Weights of a small GPT-style language model, trained from scratch on English Wikipedia.
Size: 15 layers, width 64, MLP 192 SwiGLU, vocabulary 2961, 2.64M parameters.
Architecture: rotary positions, no biases in attention or MLP, embeddings untied during training, normalized queries and keys, some layers without attention, local attention windows, normalized values, value embeddings, a smear gate, capped logits.
Each number is 128 + 24 x the weight over the matrix's rms, rounded and kept within 0 to 255. Layers, rows and columns count from 0.

# layer 10 MLP gate, 192x64, rms 0.161, rows 89-123, columns 0-63
[[132 135 150 136 130 138 111 126 125 116 138 106 109 107 156 120 131 108 124 141 138 122 124 176 140 118 115 121 149 118  96 144 148 137 133 118 116 141 122  91 138 105 128 124  97  86 124 127 141 146 172 208 115 139 105 134 136  92 102 118 168  93 166 152]
 [121 109 153 119 130  86  76 120 142 142 147  89 132 137 127  96 119 115 103 140 144 130 166 156 135 127  85 161 150 115 148 173  64 117 140 122 138 132 128 111 128 106 115 142 128 176 100 116 126 119 135 112 141 133 133 133 146  94 130 138 147  97 121 156]
 [150 102 129 133 107 148 142 104 157 147 135 155 140 154 117 153  79 102 146 126 130 129 132  89 111 186 139 167 121 103 144 130 137 145 140 133 123 104  99 120 139 170 120 169 163 135 131 182  99 144 163 140 133  96 114  99 122 139 128 120 143 108  83 116]
 [104 156 164 150  85 123 114 160 121 172 135  75 130 116 101 167 143 150 154 121 123  92 166  84 144 125 114 134 119 149 131 125 105 130 140 153 161 128  75 124 154 146 156 155 133 168 135 141 126 153 140 141 111 100 149 134  83 111  92 138 151 146 162 126]
 [111 119 169 168 128 132 125  96 155 124  84 125 151 120 151 114 155 119 100 147 115 114 123 108 155 177 123 164 127 153 120 104 125 101 160 120 132 136 129 143 146 155 139 144 112 136  89 127 150  89 121 128 131  85 142 147  94 102 144 128 122 150 122 137]
 [153 129 135 127 115 179 118 114 105 185 108 123 120 107 143 125 117 158 143 108 215 158  97  85 145 143 113 141 155 161 138 166 133 154 123 130 112 118 124 144 172 125 167 145 106 123 156 129 135 146 149 125 120 139  72 114 167 124 138 140 125 151 160  64]
 [117 142  72 169 110 144 132 144 132  95 135 119  97 135  94 118 102 108 139 146 143 157 109  80 120 112  85 116 116 130 116 115 123 132 131 149 116  87 174 129 137 165  96 153 136 119 146 133 154 173 131 188 119  89 113 136 131 115 100  83 164 145 143 104]
 [157 162 114 137 132  79 118  92 111 104 128 118 161 125 164 132 141 102 109  95 142  99 152 113 128 103 139 118 109  89 103 139 106 132 132 147 141 114 104 114 131 111 115 153 127 142 123 117 205 148 104 176 111 152 134 150 120  97 142 117 156 125 145 146]
 [107 188 166 128  82 133 171 128 173 143 137 139 166 122 156 109 119 137 109 151 144  85 121 125 143 141 138 146 139 108 115 153  73 159 152 136 122 125 102 124 113 138 136 159 145 127  81 132 124 221 146 133 125 111 106 137 138 108 104 146  91 138 117 123]
 [101 128  93 131 148 108 127 116 152 125 134  93 140 109 146 149 140 121  77 160 144 148 107 145 143 135 131 103 108 110 114 109 124 114  97 151 124 121 129 119 147 121 110 115 114 130 161 191 136 176 134 157 120 138 123 123 110 171 123 169 159 107 149  94]
 [118 138 121 142 100 137 151 103 102  83 166 124 168 154 166 112 101 161  74 150 140 120 140 126 142 134 166 138 126 184 104 125 115 136 157 119 115  98 125 102 119 150 164 136 187 133 145 194 145 135 159 170 122 114  73 130 130 118 123 157 116 139 163 124]
 [127 130 164 157  84 174 108 140 124 146 125  74 143 113 147 163 127  80  97 151 125 163 179 101 138 105 128 123 118 120 140 135 144 149 154 155  84 125 123 126 133 129 109  83 126 127 129 119 121 130 118 177 124 133  92 136 168 117 137 144 129 146 108 138]
 [138 125 154 125 110 115 161  99 133 186 106 126 130 115 182 115 123  69 138 130 166 113 136 113 159 131 105 138 156 128  80 143 177 125 146 134 105 121 102 118  97 100 113 163 145 122 158 161 146  84 183 129 116 137 127 114 186 124 131 135 117 121 128 114]
 [115 141 157 149  76 148 116 102 127 123 172 102 107 157  91 125 151 185 102 100 111 140 105 131 125 126 137 136 156 158  96 105 130 160 151 100 102 131  93 106 169 108 140 127 138 162 158 127 125 104 141 155 125 100 161 103 147 108 127 156 119 126 156 124]
 [107 104 131 125 128  90 136 121 124 137 151 124 101 146 119 141  88 107 132 118 126  92 119 129 129  93 148 153 140 144 127 166 109 107 140 117  97 118 138 131 101  93  89 149 136  71 147 149  84 123 167 112 100 156 140 117 162  75 113 141 130 115 131  87]
 [115 159 115 114 111 117 143  76 151 101 114 141 122 116 101  75 158 101 137 127 142 117 143  95 165 154 127 136 134 103 161 120 129 140 128 121 117 122 129 101  95 123  58 163 106 154 107  99 141 167 158 136 128 100 113 115 160  87 119 174 146 116  77 105]
 [145 135 140 123 109 158 142 177 122 131 163  81 175 107 121 126 129 161 105 169 138 134 141  98 145  94 143 157 116 158 104 146  88 128 130 140 111 139 143 114 114 147 169 137 152  96 137 136 128 117  93 181 127 103 146 137 117  98 164 111 138 152 123 140]
 [134 114 133 135  88 138  91 100 128 158 121 127 151 124 118 170 121 146 107 135 139 111 133 163 146 131 124 145  75  98 151 147 100 113 151 140 133  91 108  78 104 165 125 155 165 150  97 133 158 124 159 125 133 104 150 132 142 185 136 119 131 126 168  94]
 [135 142 104 111 160 135 134 132 113 147 134 140 167 123 129  95 145 119 146 140 130  86 170 137 164 110 145 148 140 147 138 123  98 127 146 124 115 147  80 121 119 109 140 105 147 154 156 132 173  77 126 113 100 147 133 110 167 125 114 105 100 123 136 110]
 [144 122 116 104 137 139 139 119 142 138 110 145 109  82 152 145 107 124 141 134 160 125 135 156 147 127 146 130 114 122 136 106 152 144 181 122 131 119 104 100 125 184 156 112 145 117 113 157 166 163 181 115 117 116 131 129 151 107  98 114 127 122 114  76]
 [ 94 144 143 155  63 113 124 138 141 116 151  67 159 142 111 135  99 112 140 151 155 129 153 105 150 136  96 146 106 128 143 160 167 155 108 113 103 117 150 115 127 125 120 149 140 155 130 143  99 175 161 152 149 109 131 113 124 137 146 155 113 133 134  78]
 [106 102 127 133 137 137 148 151 152  79 127 105 146 116 114 171 128 111 119 107 147 142 143 112 100 103 109 163 137 108 148 136 151 123 122 156 107  99 132 102  66 127  87  94 149 185 155 148 145  94 130 118 129 116 138 124 142 108 155 136  85 153 108 133]
 [141 120 117 128 142 132 121 156 142 127 152 132 140 156 163 170 145 118 136 131 115 101 132 134 143 143 123 120 121 164 130 133 109 142 127 166 143  93 104 173  78  91 121 150 166  96 123 188 171 116 140 113 108 118 120 138  92 100 132 132  86  96 106 148]
 [106 140 136 153 109 132 185  97 178 104 122 129 111 124 123 127  94 154  92 171 128 123 145 118 116 136  99 102 120 139 123 138 144 153 120 138  64 100 118 130 136 104 122  71 120  78 142 179 177 116 127 156 110 123 137 127 168  93  87 152 139 105 123  79]
 [ 88 125 144 166 132 141 157 108  99 115 163 108 137 104 130 147 100 135 118 144 140 141 136 132 110 123  83 129 116 141  95 167 117 116 124 112 110 158 134 123 178 136 152 127 168 133 124 163  81  91 127 115 117 127  80  81 125 102 122 126  98  78 175 140]
 [141 198 117 126  96 171 134 127 122 160  98 127 149 182 170 137 187 134 105 124 106  78 133 141 127 149 133 136 146 131 114 145  85 115 131 133 144 130 127 125 150  82 136 142 127 129 108 112 160 135 175  99 128  96 109 143 132 113 130 168 137 173 125 105]
 [114 101 147 181  85  96 172 130  95 153  92 103 157 149 135 160 133 135 105 168 173 104 126 147 145 170  93 139 148 122 137 148 112 116 139 146 147  91 137 149 179 108  84 145 106 135 115  98 122 176 166 130 103  78 143 136 169 138 104 158 125 167 133 177]
 [ 91 144  93 177 122 160 127 142 124 156 134 136 132 114 120  90 113  91 147 121 168 110  87 152 133 134 131 145 131 122 152 120 117  96 134 134 113 124  79  87 105 130 116 154 135 108 163  92 146 124 160 135 138  82 131  87 134 170 145 123 127 119 139 166]
 [115 150 135 124 160 123 139 102 164 147 145 101 147 155 141 123 137 135  93 116 162 164 139  97 151 141  97 145 142 118 119 162 163 116 102 154  76 147 103 135 166 124 149 141 141 124 168 148 118 116 141 148 132  57 147 133 157  95 133 130 113 138 127  92]
 [116 141 128 146 160 152 158  99 103 127 153 133 188 154 128 122 151 111  88 140 173 143 128 121 102 118 143 177 153 132 167 135 123 100  97 121 126  77 154  79 107  90  77 120 140 165 157 153 114 150 123 110 136 126  75  81 152 112 168 105 138 125 158 160]
 [148 110 112 126 107 110 128 140 157 134 142 162 112 118 100 176 141  79 109 156 141 152 112 135  97 162  96 119 131  82 143 153  92 137 135 117 129 112 124 105 175 129 124 144 105 136 139 102 106 173 111 147 106 140  84 105 163 119  85 142 142  89 133 122]
 [110 111 115 130  99 143 118 119 134 151  97 113 113 160 121  90  98 119 139 139 147 142 155 115 110 135 116  97 152 107 112 129 127  86 139  55 130 151  80 140  85 123 129 148 126 119 111 131 170 138 133 127 129 161 141  82 150 111 137 153 106 156 126 116]
 [127 132  98 132 111 181 110  81 157 100 123 145 169 128  98 107 141 141  98 139  98 126 125 171 139 156 110 134 155 124 109 130 148 105 137 161 140 133 115 110 135 129 159  92 155 122 133 156 143 122 145 163 127 148 126  83 143 154 130 119 117 142 182 143]
 [134 115 136  99 129 129 142 162 111 131 152 147  87 111 131 147 140  85 106 121 131 120 138 124  94 163 151 144  86 123 118 132 159 119 164 142 106 124  93  97 114 144 117 147 136  92 130 103 134 132 143 152 104 100  78 101  99 122 140 140 115 153 130 128]
 [132 149 157 132 164 161 129  83 146 151 100 114 134 112 141 141 112 142 131 128 152 118 149 111 147 100 104  81 108 173 108 168 136 123 126 136 137 111 119  82 133 167 107 135 188 130 125 163 140 132 129 151 124 102 115 128 117  68 135 118 182 139 165 126]]
# layer 10 MLP up, 192x64, rms 0.157, rows 89-123, columns 0-63
[[115 101 148 113 136 120  80 140 120 159  95 138 106 120 111  90 129  44 130 116 105 112 155 181 141 150 121 134 124  97 101 136 158 128 134 133 109  90 120 102  95  87 136 123 110 126 126 167 175 109 151 148 113 127 125 154  98 132 123 128 133 109 145 111]
 [136 156 118 153 137 133  91 126  72 132 137  95  85 126 168  98 103 134 150 120 159 116 166 156 133 136 124 161 105 135 129 135 112 155 136  96 165  95 105 116 119 108 128 159 130 192 120 125 111  88  86 133 147 138 103 115  95 163 120 124 144 131 135 105]
 [104 115  91  85 119 171 156 109 151 120  98 105  96  95 111  95 121 133 109 126 114 172 130 131 147 122 143 139 160 131 140 140 100 141 121 106 112 149  90 122 133 107 147 133 110 125 127  86 149 119 157 121 153 115 123 149 110 149 100 110 117 164 137 116]
 [144 111 105 117 121 104 136 167  92  95 113 165 129 138 181 111 131 129 102 115  94 128 128 134 148 106  95 115 107 160 129 115 122  99 136  87 153 107 144 137 173 111 112 115 133  94 140  51 163 129 136 114 121 160 126 128 146 139 100 136  82 137 110 134]
 [136 104 123 151 146 155 191  95 130 135 148 104 128 132 134 115 119 145 101 144 161 135  98 105 139 178 124 197 111 123 153 126 148 106 115 137 114 137 101 152 139 134 153 144  95 134 142 154 117 125 135 140 129 118 131 152 109 108 120 105 121 132 137  88]
 [138 136 147 141 112 134 144 119 150 180 130 152  76  83 132 133 122 167 104 134 151 127 143 165 118 130 104 120 180 142 166 174 138 115 129 136  92 131 159 134 136 124 156  95 131  89 181  88 164 101 140 105 129 109 122 114 136 122 129 166 112 120 138 100]
 [167 122 141 179 133 129 141 164 138 126 151 130 150  93 140 137  89 115 126 124 125  98 136 133 104 113  95 137 134  58 116  85 158 132 117 120 140 134 122 149 112 146  93 158 126 139 138 136 122 167  94 103 111 128 119 120 171  88  78  97 142 109 130  82]
 [112 134 145 139 140 151 112 152 155 137 111 153  97 117 100 126 144 140 156 134 115 134  84 138 115 153 141 118 184 123 144 137 148 189 140 123 130 114 125 177 148 136 121 129 112 106 138 102  97 125 114 112 152 118  77 107 169 108 152 139 114 140 119 146]
 [127 161 130 126  98 107 174 141 134  65 129 120 141 142 174 131 149 144 121 160 123  76 143 142 151 119 145 119 143 159 107 171 100 153 128 155 113 127 109 122 176  79 173 146 173 119 116 139  99 186 112 150 126 127  87 152 172 106 136 113  78 142 137  78]
 [155 130 121  95 148 103 134 128 150 131 149 143 120 133  99 124 165  86 108 107 169 116 180 100 137 116 115 119 137 117  88 126 113 111 132 114 103 165  87 154 135 101 113 169 121 140 170  98 109 108 139 137 108 175 140 105 130 156 141 161 117 121 124 126]
 [125 120 125  89 117 148 150 119 115  84 156  99 136 151 153  96 106 154 145 141 114  92 117 119  99 137 189 124 144 129 124  94 144 120 167 106 111  88 105 105 118 122 160 105 166 100 111 185 169 177 123 117 122 169  66 143 109 117 134 149 111 171 149 162]
 [115 143 103 142 143 112 150  82 141 118  97 124  86 155  96 131 134 115 144 127 122 121 127 149 124 128 119 145 138  74 165 150 145 135 159 117 117 115 143 161  80 143 130 134 131 117 136  99 141 142 168 121 137  91 107 146 155 201 103 102 112 162 142  78]
 [ 99 130  97 124 123  85 131 152 123 124 173 110 129 136 129 131 144 134 114  81 130 104 122 163 139 132 157 167 114 106 102 106 153 138 139 140 130 169 190 149 127 152 125 148 175  96 149 133 133 106 145 150 104 143 164 123 114 113  81 141 131  84 116 101]
 [107 141 154 117 145  83 161  73 100  91 163 118 115 105 161 100 123 132 111 146 128 116 147 162 147 101 134 125  77 126  84 127 134 120 117 141  98 106 134  95 119 107 146 120 145 103 107 151  94 116 145 145 108 172 142 104 159 163 162 163 143 149 156 149]
 [104 130 138 109 138 121 100 141  99  98 126 100 106  78 128 104 135  95 184 105  98 156 130 127 145 143 104 121 137 130 109 158  92 164 172  97  91 174 120 151 110 123  99 142  93  95 129 153 137 105 160 114 110 148 115 120 118 137 104 174 150 116 127 159]
 [156 105 115 104 160 151 114  99 161 112 137  93 165 137 135  66 123 114  92  98 124 141 148 141 124 144 143 137 142 118  91 155 161  97 111 126 108 161 133 104 107 151 131 152 137 100 116 124 122  95 139 107 136 105 119 120 153 119 139 122  82 120 159 141]
 [150 137 162 149 142 103 115 110  87  75 113 116 125 109 110 132 133 113 157 123 114 120 136 148 138 147 116 129 138 132 142  76 159 164 152 111 128 103 131  88 172 127  95  42 150 155 125 125 129 153 104 129 133 138 114 125 123 133 108 133 141  82 119 126]
 [ 83 122 151 113 170 123 134 140 135 122 158 116 120 169 103 124 129 160 133 125 131 130 148 128 125 143 122 150 139 152 135 136 142 134 135 111  85 163 145 174 111  97 161 105  98  81 142 148  79 151 159 135 106 135  99 107 122  92 128 141 114 151 128 152]
 [124 126 158 109  94 115 125 107 146 118 145 140 122 110 113 158  88 127 148 126 159 120 144 129 130 109 123 121 134  73 103 138 156 118  96 121 141  90 158 116 117 136  73 150 161 128 167 136  85 112  85 110 119 124 107  98 116 119 153 112  94 150 133 148]
 [116 123 163 128  73 120 108 134 155 138 106 133 158 144 131 129 132 116 143 132 103 109 140 184 136 115 101 147 130 115 144 105  95 149 139 128 136 113 120 139  92 123 179  83 146 108 120 150 119 129 110 138 125 148 108 145  90 144  97 165 133 144 104 159]
 [128 158  92 126 128 110 164 140 123 114 142 166 112  87 133 129 138 112  69 108 127 121 103 145 162  91 151 156 138 141 116 148  89  88 134 143 173 152 157 102 140 116 135 149  88 106 136 158 128 156 106 114 103 162 136 115 156 124 110 108 103 108 124 162]
 [125 117 108 119 159 120 175 109 149  93 172 148 165 134 112 169 116 141 143 144 121 153 138  82  99 137 156 163 127 119  96 141 120  94 124 137 129 143 107 118 122 158 111 134 123 165 160 103 168 150 186 108 135 118 159 122 155 101 140 122 132 140 144 116]
 [141 141 208 120 141 121 154 121 154  85 122 127 128 115 168 127 120 108 144 124 116 145 156 102 104 116 119 122 115 140 107 163 167 117  97  88 124 161 146 114 110 128 159 119 125 141 143 137 104 129 113  85 141 120 146 121 144 119 128 134 178 126  99 119]
 [110 175 157 110 144 119 116 166 105 132 113 170 106 139 154 157 133  85  84  94 130 163 118 123 104 127 120 109  79 123 128 112 140 155 125  80 127 179  98  95 109 106 132 142  98 142 120 104 145 112 144  80 119 123 110 159 134 130 112 154 126 123 119 152]
 [119 112 111 168  96 147 123  92 135 115 124 136 134 151 122 125 136  81 131 149 133 108 126 118 139 141 101  85  86 122 148 145 140  91 149 128 119 137  88 104 166 132 147  99 143 165 159 120 140 106 126 129 136 123 124 112 153 120 115 156 186 148 163 165]
 [135 108  98 130 124 126 118 110 102 191 118 151 135 111 134 121 108  80  98 175 115 137 126 109 111 156 129 154 120 132 186 161 130 127 179 145 116 130  98 136  98 147 160 147 126 143 155 116 153 142 140  90 140 119 129 122 142 107 149 162 127 109 197 122]
 [ 96  85 169 135 103 141 140 129  68 152  87 141 144 141 125 184 152 156 145 152 149 120 123 163 135 134 127 132 141 166 120 116 115 120  92 140 117 109  87 151 165 101  97 187  95 117 117 130 120 133 135 134 127 124 152 157 129 143  66 148 141 147 120 161]
 [117  96 120 156 136 119 124 103 128 126 131 135 101  82 163 116 140  93 152 121 118 121 183 116  95 112 130  95  71 115 153 127 151 143 155 102 110 106 149 157 107 109 110 141 103  97 144 136 146 133 137 150 119 107 148 133 104 120 164 139 156 185 122 140]
 [138 138 112 125 128 167 120 123 123 109 159 154 135 107 160 114  90 127  98 111  86 136 150 127  65 133 108 109 142  92 142 108 134 111 147 132 117 113 162 152  92 124 129 158 184 104 154  96 111 163  79 104 118 153 142 143 143  81 137 152 143 121 112 130]
 [121 149 109 161 122 142 114 119  61 126 138 124 120 155  94  61 177 121 113 137 148 145 100 170 142 101 153 136 181 134  73 123 128  93 105 114 130 127 144 132 116  91 140 145 161 113 126 126 132 106 122 126 148 153 157 156 128 122 144 118 147 119 167 128]
 [161 150 104 137  91 113 130 101 139 103 131 131 183 152 169 112 116 133  89 103 108 149 132 131 131 182 140 109  89 146 155 128 158 132  80 123 111  99 161  89 113 152 135 124 134 158 137 133  87 174 135 135 140 147 104 149 103 127 143 114 106  91 133 161]
 [165  72 117 125 132 156 132 132  89 162 119 111 136  91 138 132 121 143 124 110 118 162 140  88 118 125 145 125 141 126 101 149 149 112 132 129 109 159  79 130 141  98 102 161 119 135 115  98 153 115 141 112 121 135 167  96 179 123 168 133 146 172 139 153]
 [138 120 152 141  94  62 140 102  77 138 134 115  94 128 160 107  95 159 159  80 141 149 153  89 108 135 123 103 125 123 137 109 118 136 135  99 129 130 142  93 154 114 141 101 144 175 159 126 137 101 127 129 153  85 113 143 138 106  87 132 137 110 128 126]
 [119 135 150 141 113 122 158 156  94 124 118 142 154  98 137 131  76 176 124 136 138 100 155 128  99 126  94 138 129 137 133 127  98 130 150 127 128 156 121  99 127 165 141 144 139 117 121 138 109 132 132 111 119 100 133 129 137  72  96 113 114 132 178 106]
 [138 108 187 141 113 130 115 166 111  82  94 151 181 119 153 158 159 109 113  96 118 113 118 147 121 138 120 122 155 146 111 100 150 156  88 113 128 116  79 112 117 133 152  83 126 117 151 146 161 118 138 159 137  93  88 100 109 124 102 126 102 134  97 139]]
# layer 10 MLP down (transposed), 192x64, rms 0.146, rows 89-123, columns 0-63
[[140  92 127 108 109 121 149 141 122 134 116 134 124 128 122 110 149 149 153 128  85 135 149 140 140 121 119  99  87  86 168 126 167 119 124 111 139 104 152 134 108 106 130  82 153 156 136 110 144 126  98  86 200 103 132 132  84 160 152 157 132 159 117 117]
 [130 112 149 123 103 139 144 135 109 140 115 162  89 112 149 123 113 137 128 131  98 144  48  97 124 152 151 114 145 124 140 111 184 133 120 147 122 171 135 132 126 158 130  93 143  72 174 155 138 173 134 124 178 152 113 143 123 148 148 136  98 148 104 156]
 [110  79 131 119 129 160 167 161 124 117 118 106 133 109 151 167 115 154 145 139  84 137 143 161 143 116 167  92 153 123 134 141 121 123 111  87 132 133 128 119 137 117 158 107 119 146 136 115 112 123  65 155 119 111 125 128 112 131 147  91 114 159  98 127]
 [139 129 110 117 153  98 175 139 149 110 170 171 128 132 151  91 119 113 132 151 129 128 133 173  96 155 126 119  99  95 135 157 117 128 107  77  96 108 138 124  94 110  93 108 139  94 138 143 127 111 145 110  92 118  84 119 143 150 113 157 114 169 129 105]
 [ 95 117 158 154 134  93 126 109 147 103 107 153 150 138 135 125 128 125 115 131 110 106  92 100 154 169 116 115 125 125 107  87 129  80 164 119 136 140 144 117 143 171 145 144 132 145  84  80 137 105 110 113 172  97 170 134 117 120 150 119 120 119 146 145]
 [127 147  92  74 167 120 132 144 126 106 104 163 110 146 121 104  98 146 119 122 122 133 180 136 117 137 163 158 132 125 119 129 134 152  84 169 115 147 175 146 111 172 140 106 106 117  81 131  95 135 132 123 152 135 166 137 104 146 160 144 111 139 121 115]
 [153  91  93 105  97 173  89 189 147 121 157 132 130 172 111 114 131 128 166  96 113 102 128 128 118 110 109 143 125 134 122 133 170 137 112 127 120 133 151 141 115 130  93 158 106 121 117 140 118 176 128 176 167 135 123 121 141 102  90  90 154 104 116 104]
 [ 88 107 120 144  91 155  92 123 119  94 135 122 131 166  95 140 126 141 144 140 130 107 108 168 113 160 129 106 121 154 171 124 140 113 113 129 110 133 107 107 168 129 129  84 142 171 113 147 153 113 150 129  82  98 106  91  97  96 138 142 146 162 119 128]
 [149 143 135 108 154  97 150 110 128 120 120 172 118 129 118 114  96 115 146 105 112 114 127 121 126 109  72 110 118 152 159 118 166 119  84 103 134 151 149 130 120 128 136 152 149 117 122 123 132  90  83 115 220 128 114  88 142 125 139 146 109 112 139 112]
 [119 110 112 152  85 117 130 105 172 121 124 148 134 107 136 150 123  92 163 110 133  94 145  81 151 101 120 103 131 151 113 133 143  75 100  98 131 152 117 136  86 111 124 122 136 159 157 141  87 150 136 119 103 135 139 110 149 138 110 161 149 113  88 184]
 [102 150 140 121 161  94 116 114 178 148 130 163 117 147 108 119 143 121 110  94  98 167 119 134 130  94 127 115 115 129 128 102 118 117 114 138 136 149 131 143 132 173 117 112  93 109 106 123 121 136 130 124 224 114 141 108 177 120 139 105 100 169 104 124]
 [123 145 139 138 103 133 153 133 107 131  98 140 127  93 115 138 163 128 134 121 150 160 168 112 104 121 108  80 135 101 161  93 152 129  90 144 100 167 103 125 175  86 142 122 131 125 109 112 102 157 138 192 179 157 146  97 157 142 111 149 139 123 147 103]
 [125  78 141 152 153 117 117 134 113 140 127 102 127 132 151 121 102  73 154 127 148 124 144 108 144 105 146 139 142  94 120 111 121 150 123 110 121 148 108 108 100 123 122 150 152 147 151 152 185 109 147 139 136 177 149  84 157 129  65 131 175  99 111  99]
 [129 127 116  99 173 137 109 147 137 152 135 112 158 145 136 154 153 134 120  64 139 146 143  90 103 113 129 156 185  99 148 175 113 142 110 127 120 164  86 109 158 137 118 149 103 141  87 133 112 153 149  94 143 160 130 120 157  99 111 130 152 161 132 151]
 [104 104 146 137 127 113 118 133 116  91 123 108 113  87 109 115 126 149 160  67 105 173 126  96 159 130 103 135  72 132 107 144 118 139 176 106  96 140 109 136  85 141 161 162 127 144 127 156 166 104 133 116  84 134 144 130 134 159 112 168 132 115  71 144]
 [129 110 100 122 126 124 164 142 130 117 142 148 113 142 136 113  91 118 117 107 111  98 100 172  94 155 134 123 120 123 112 106 120 100 146  70 113 140 155 181 147 166  90 131 143 152  99 135 106 121 114 136  92 119 115 131 162  83 122 132 138 115 107 151]
 [110 146 109 121 122 103 108 120 123 118 142 127 121 133 127 227 131 114 133 115 115 131 122 145 119 146  94 102 122 126 143 150 150 145 125 125 144 103 127 112 128 101 114  78 104 205  78 136 130 137 161 103 120 100 115 136 148 112  95 158 156 128  99 110]
 [120 131 132 150 134 111 108  85 112 108 113  94 145 135 150 143 128 129 127 119 107 109 134 155 133 132 118 160  80  86 164 142 127 138 165 150 125 113 122 123  94 142 125 127 154 154 105 131 180 150 169 139  59 135 132 130 120 140 138 139 115 124 128  69]
 [109 178 123 139 137 144 129 167 138 121 137 106 146 132 142 135 172 151 113 112 140 135 110 142 157 102  97 115 115 153 117 152  98 111 152 135 115 145 107 144 139 118 195 107 114 130 100 114 159 143 136 146 171 145 187 117 152 121 109 148 131 114 107 124]
 [ 92 114 134 168 134 145 121 144 119  86 116 121 152 159 128  96 135 125  87 130 117 139 108 111 128 112  96 109 124 151 156 140  67 134 106 131 123 101 125 145 113 106 101 134 124 152 148 104  72  91  96 110 123 122 153 144 118 121 161 126 113 125 141 161]
 [137 126 108 131  95 108 112 140 136 136 144 139 161 116 124 114 145 127 127 112 180 107 140  99 158 147 114 160 110 132 111 157 120 122 122 147 124 125 153 101 103 156 157 160 129 120 153 134 126 161 138 102   0 134 144 107 116 120 132 136  93 122 129 150]
 [ 71  89 132 140 151 168 134 139 144  80 141 121 120 150 110 146 129 116 130  93 137 146 116 137 114 120 115 132 118  98 168  91 148 116 123 140 127  97 108 116  78 118 108 106 142 170 127  70 158 115 122 121 178 105 149 117 128 141 120 109 116 153  97 161]
 [130 145 139 139 139 180 125 113 118 116 119  97 124 151  94 132  94 162  86 136 113 142 102 141 124 122 127 137 157  89 105 123 159 141 136 146 125 123 123 127 130  89  92 155 122 171 132 107 122 104 156 145  78 133 146 116 143 107 123 115  76 141 150 111]
 [139  96 120 127 152 105 120 140 129 132 189  84 116  89 186 142 119  82 123 117 140 123 122 115 115 136 114 131 117 166  66 131 125 179 162 116 133 153 107  94 118 135 139 129 110 144 148 113 121 150 146 113 122 105 144 178 123 103 150  83 130 132 144 110]
 [128 123 139  91 132 106 129 131 156  92 129  96 129 122 141 144 150  80 129 149 146 148 130 106 109 135  93 155 171 166 111 106 110  83  90 174 134 105  88 151 134 109 112 125 137 136 127 139 140 113 130 142 156 123 115 178 121 122 141 133 161 136  99  92]
 [126 146 101 135  90 190 101  95 128  95 110 157 128 110 122 138 140 129 117 137 172 104 144 128  93 127 152 128 134 142 106  86 123 109  93  96 128 147 156 152 143 124 116 125 125 154 111 118 138 134 168 128 157 126  85  86 140 186 119 158 183 133 123 132]
 [113 111 144 101 149 148 137 140 106 159 136 161 119 130 150 115 168 135 146  65 112 148 146 154 161 142 129 142 117 158 125 131 110 121  90 125 127 109  97 110 147 104 147 103 125  88  98 124  97 147 131 125 162 186 130 154 100 127  54 127 138 136 144 185]
 [131 153 134 164 133 112 165 113 147 150 137 167 109  91 110 139 161 145 160 129 130 141 160 116 139  81 141 124 132 164 134 168 112 164 129  93 133  81 114 135 145 134 145 121 118 118 137 138 114 118 124 140 101 124 167  91  81 112 106 132 104 146 114 121]
 [137 129  97 119 139 136 112 116 107 148 138 124 163 160 134 159  57 117  95 108 155 133 165 142  78 144 138  99 104 112 127 125 124 150 156 107 117  87 107 146 117 115 130 161 153 163 158  90 133 118 111 106 156 162 168 136 162 115 151 149 156 108 115 131]
 [145 113 134 144 171 137 138 124 141 151 158 102 124 142 145  76  85 102 115 138  94 160 177 124 162 140 149 105 118 151 125 105 142 145 142 105 130 155 112 142 171 181 105 161 143 134 113 109 145 118 159 133 177 172 114 159 137 142  92 116 136 143 160 133]
 [143 133  92 107 131 128 190 177 130 153 114 127 108 152 136 139 151  90 121 126 166 134 149  93 111 118 134 120 134 187 110 119 118 115 127 115 161 131 136 145 121 108 101 173 150 129 177  78 120  90 156 159 120 127 102 119 116 103 102 106 139 129 131 143]
 [136  93  87 117 148 106 176 106 176 119  95 168 138 125 149 114  95 131 121 142  92 137  90 106 137 156 121 101 131 111 102 176 123 172 103 117 132 124 148 112 123 115 112  89 117 126 158 115 114 120  90 136 168 135 129 136 126 116 114 140 121 133 151 101]
 [105 124 105 125 142 129 128  83 113 171 161 120 106 129 125 152 117 110 142 137 103 148 142 131 110 110 161 127 155 146 166  83  85 149 144 120 122 123 153 115 133 118 112 174 144 103 121 144 179 127 128 132  51 103 123 138 124  93 111  99 133 133 117 141]
 [141 112 122 146 116 150 152  93 158 114 152 176 130 131 141 114  97 159 113 117 134 141 154 122 121 131 113 114 111 119 113  81 121 175 174 147 116 147 128 103 136 130 134 152 147 122 137 160 126 104 129 162 140 106 157 150 116 133 130 146 118 178 165 122]
 [112  86 132 122  80  87 108 167 162 104 175 118 114 143 140 118 102 116 147 129 120 129 120 156  90 124 141 162 197 125 137 141 142 149 154 150 145 117 153 160  99 112 160 127  69 139 115 109 137 109 139 112  93 109 141 114 114 153 136 144  73 137  92 153]]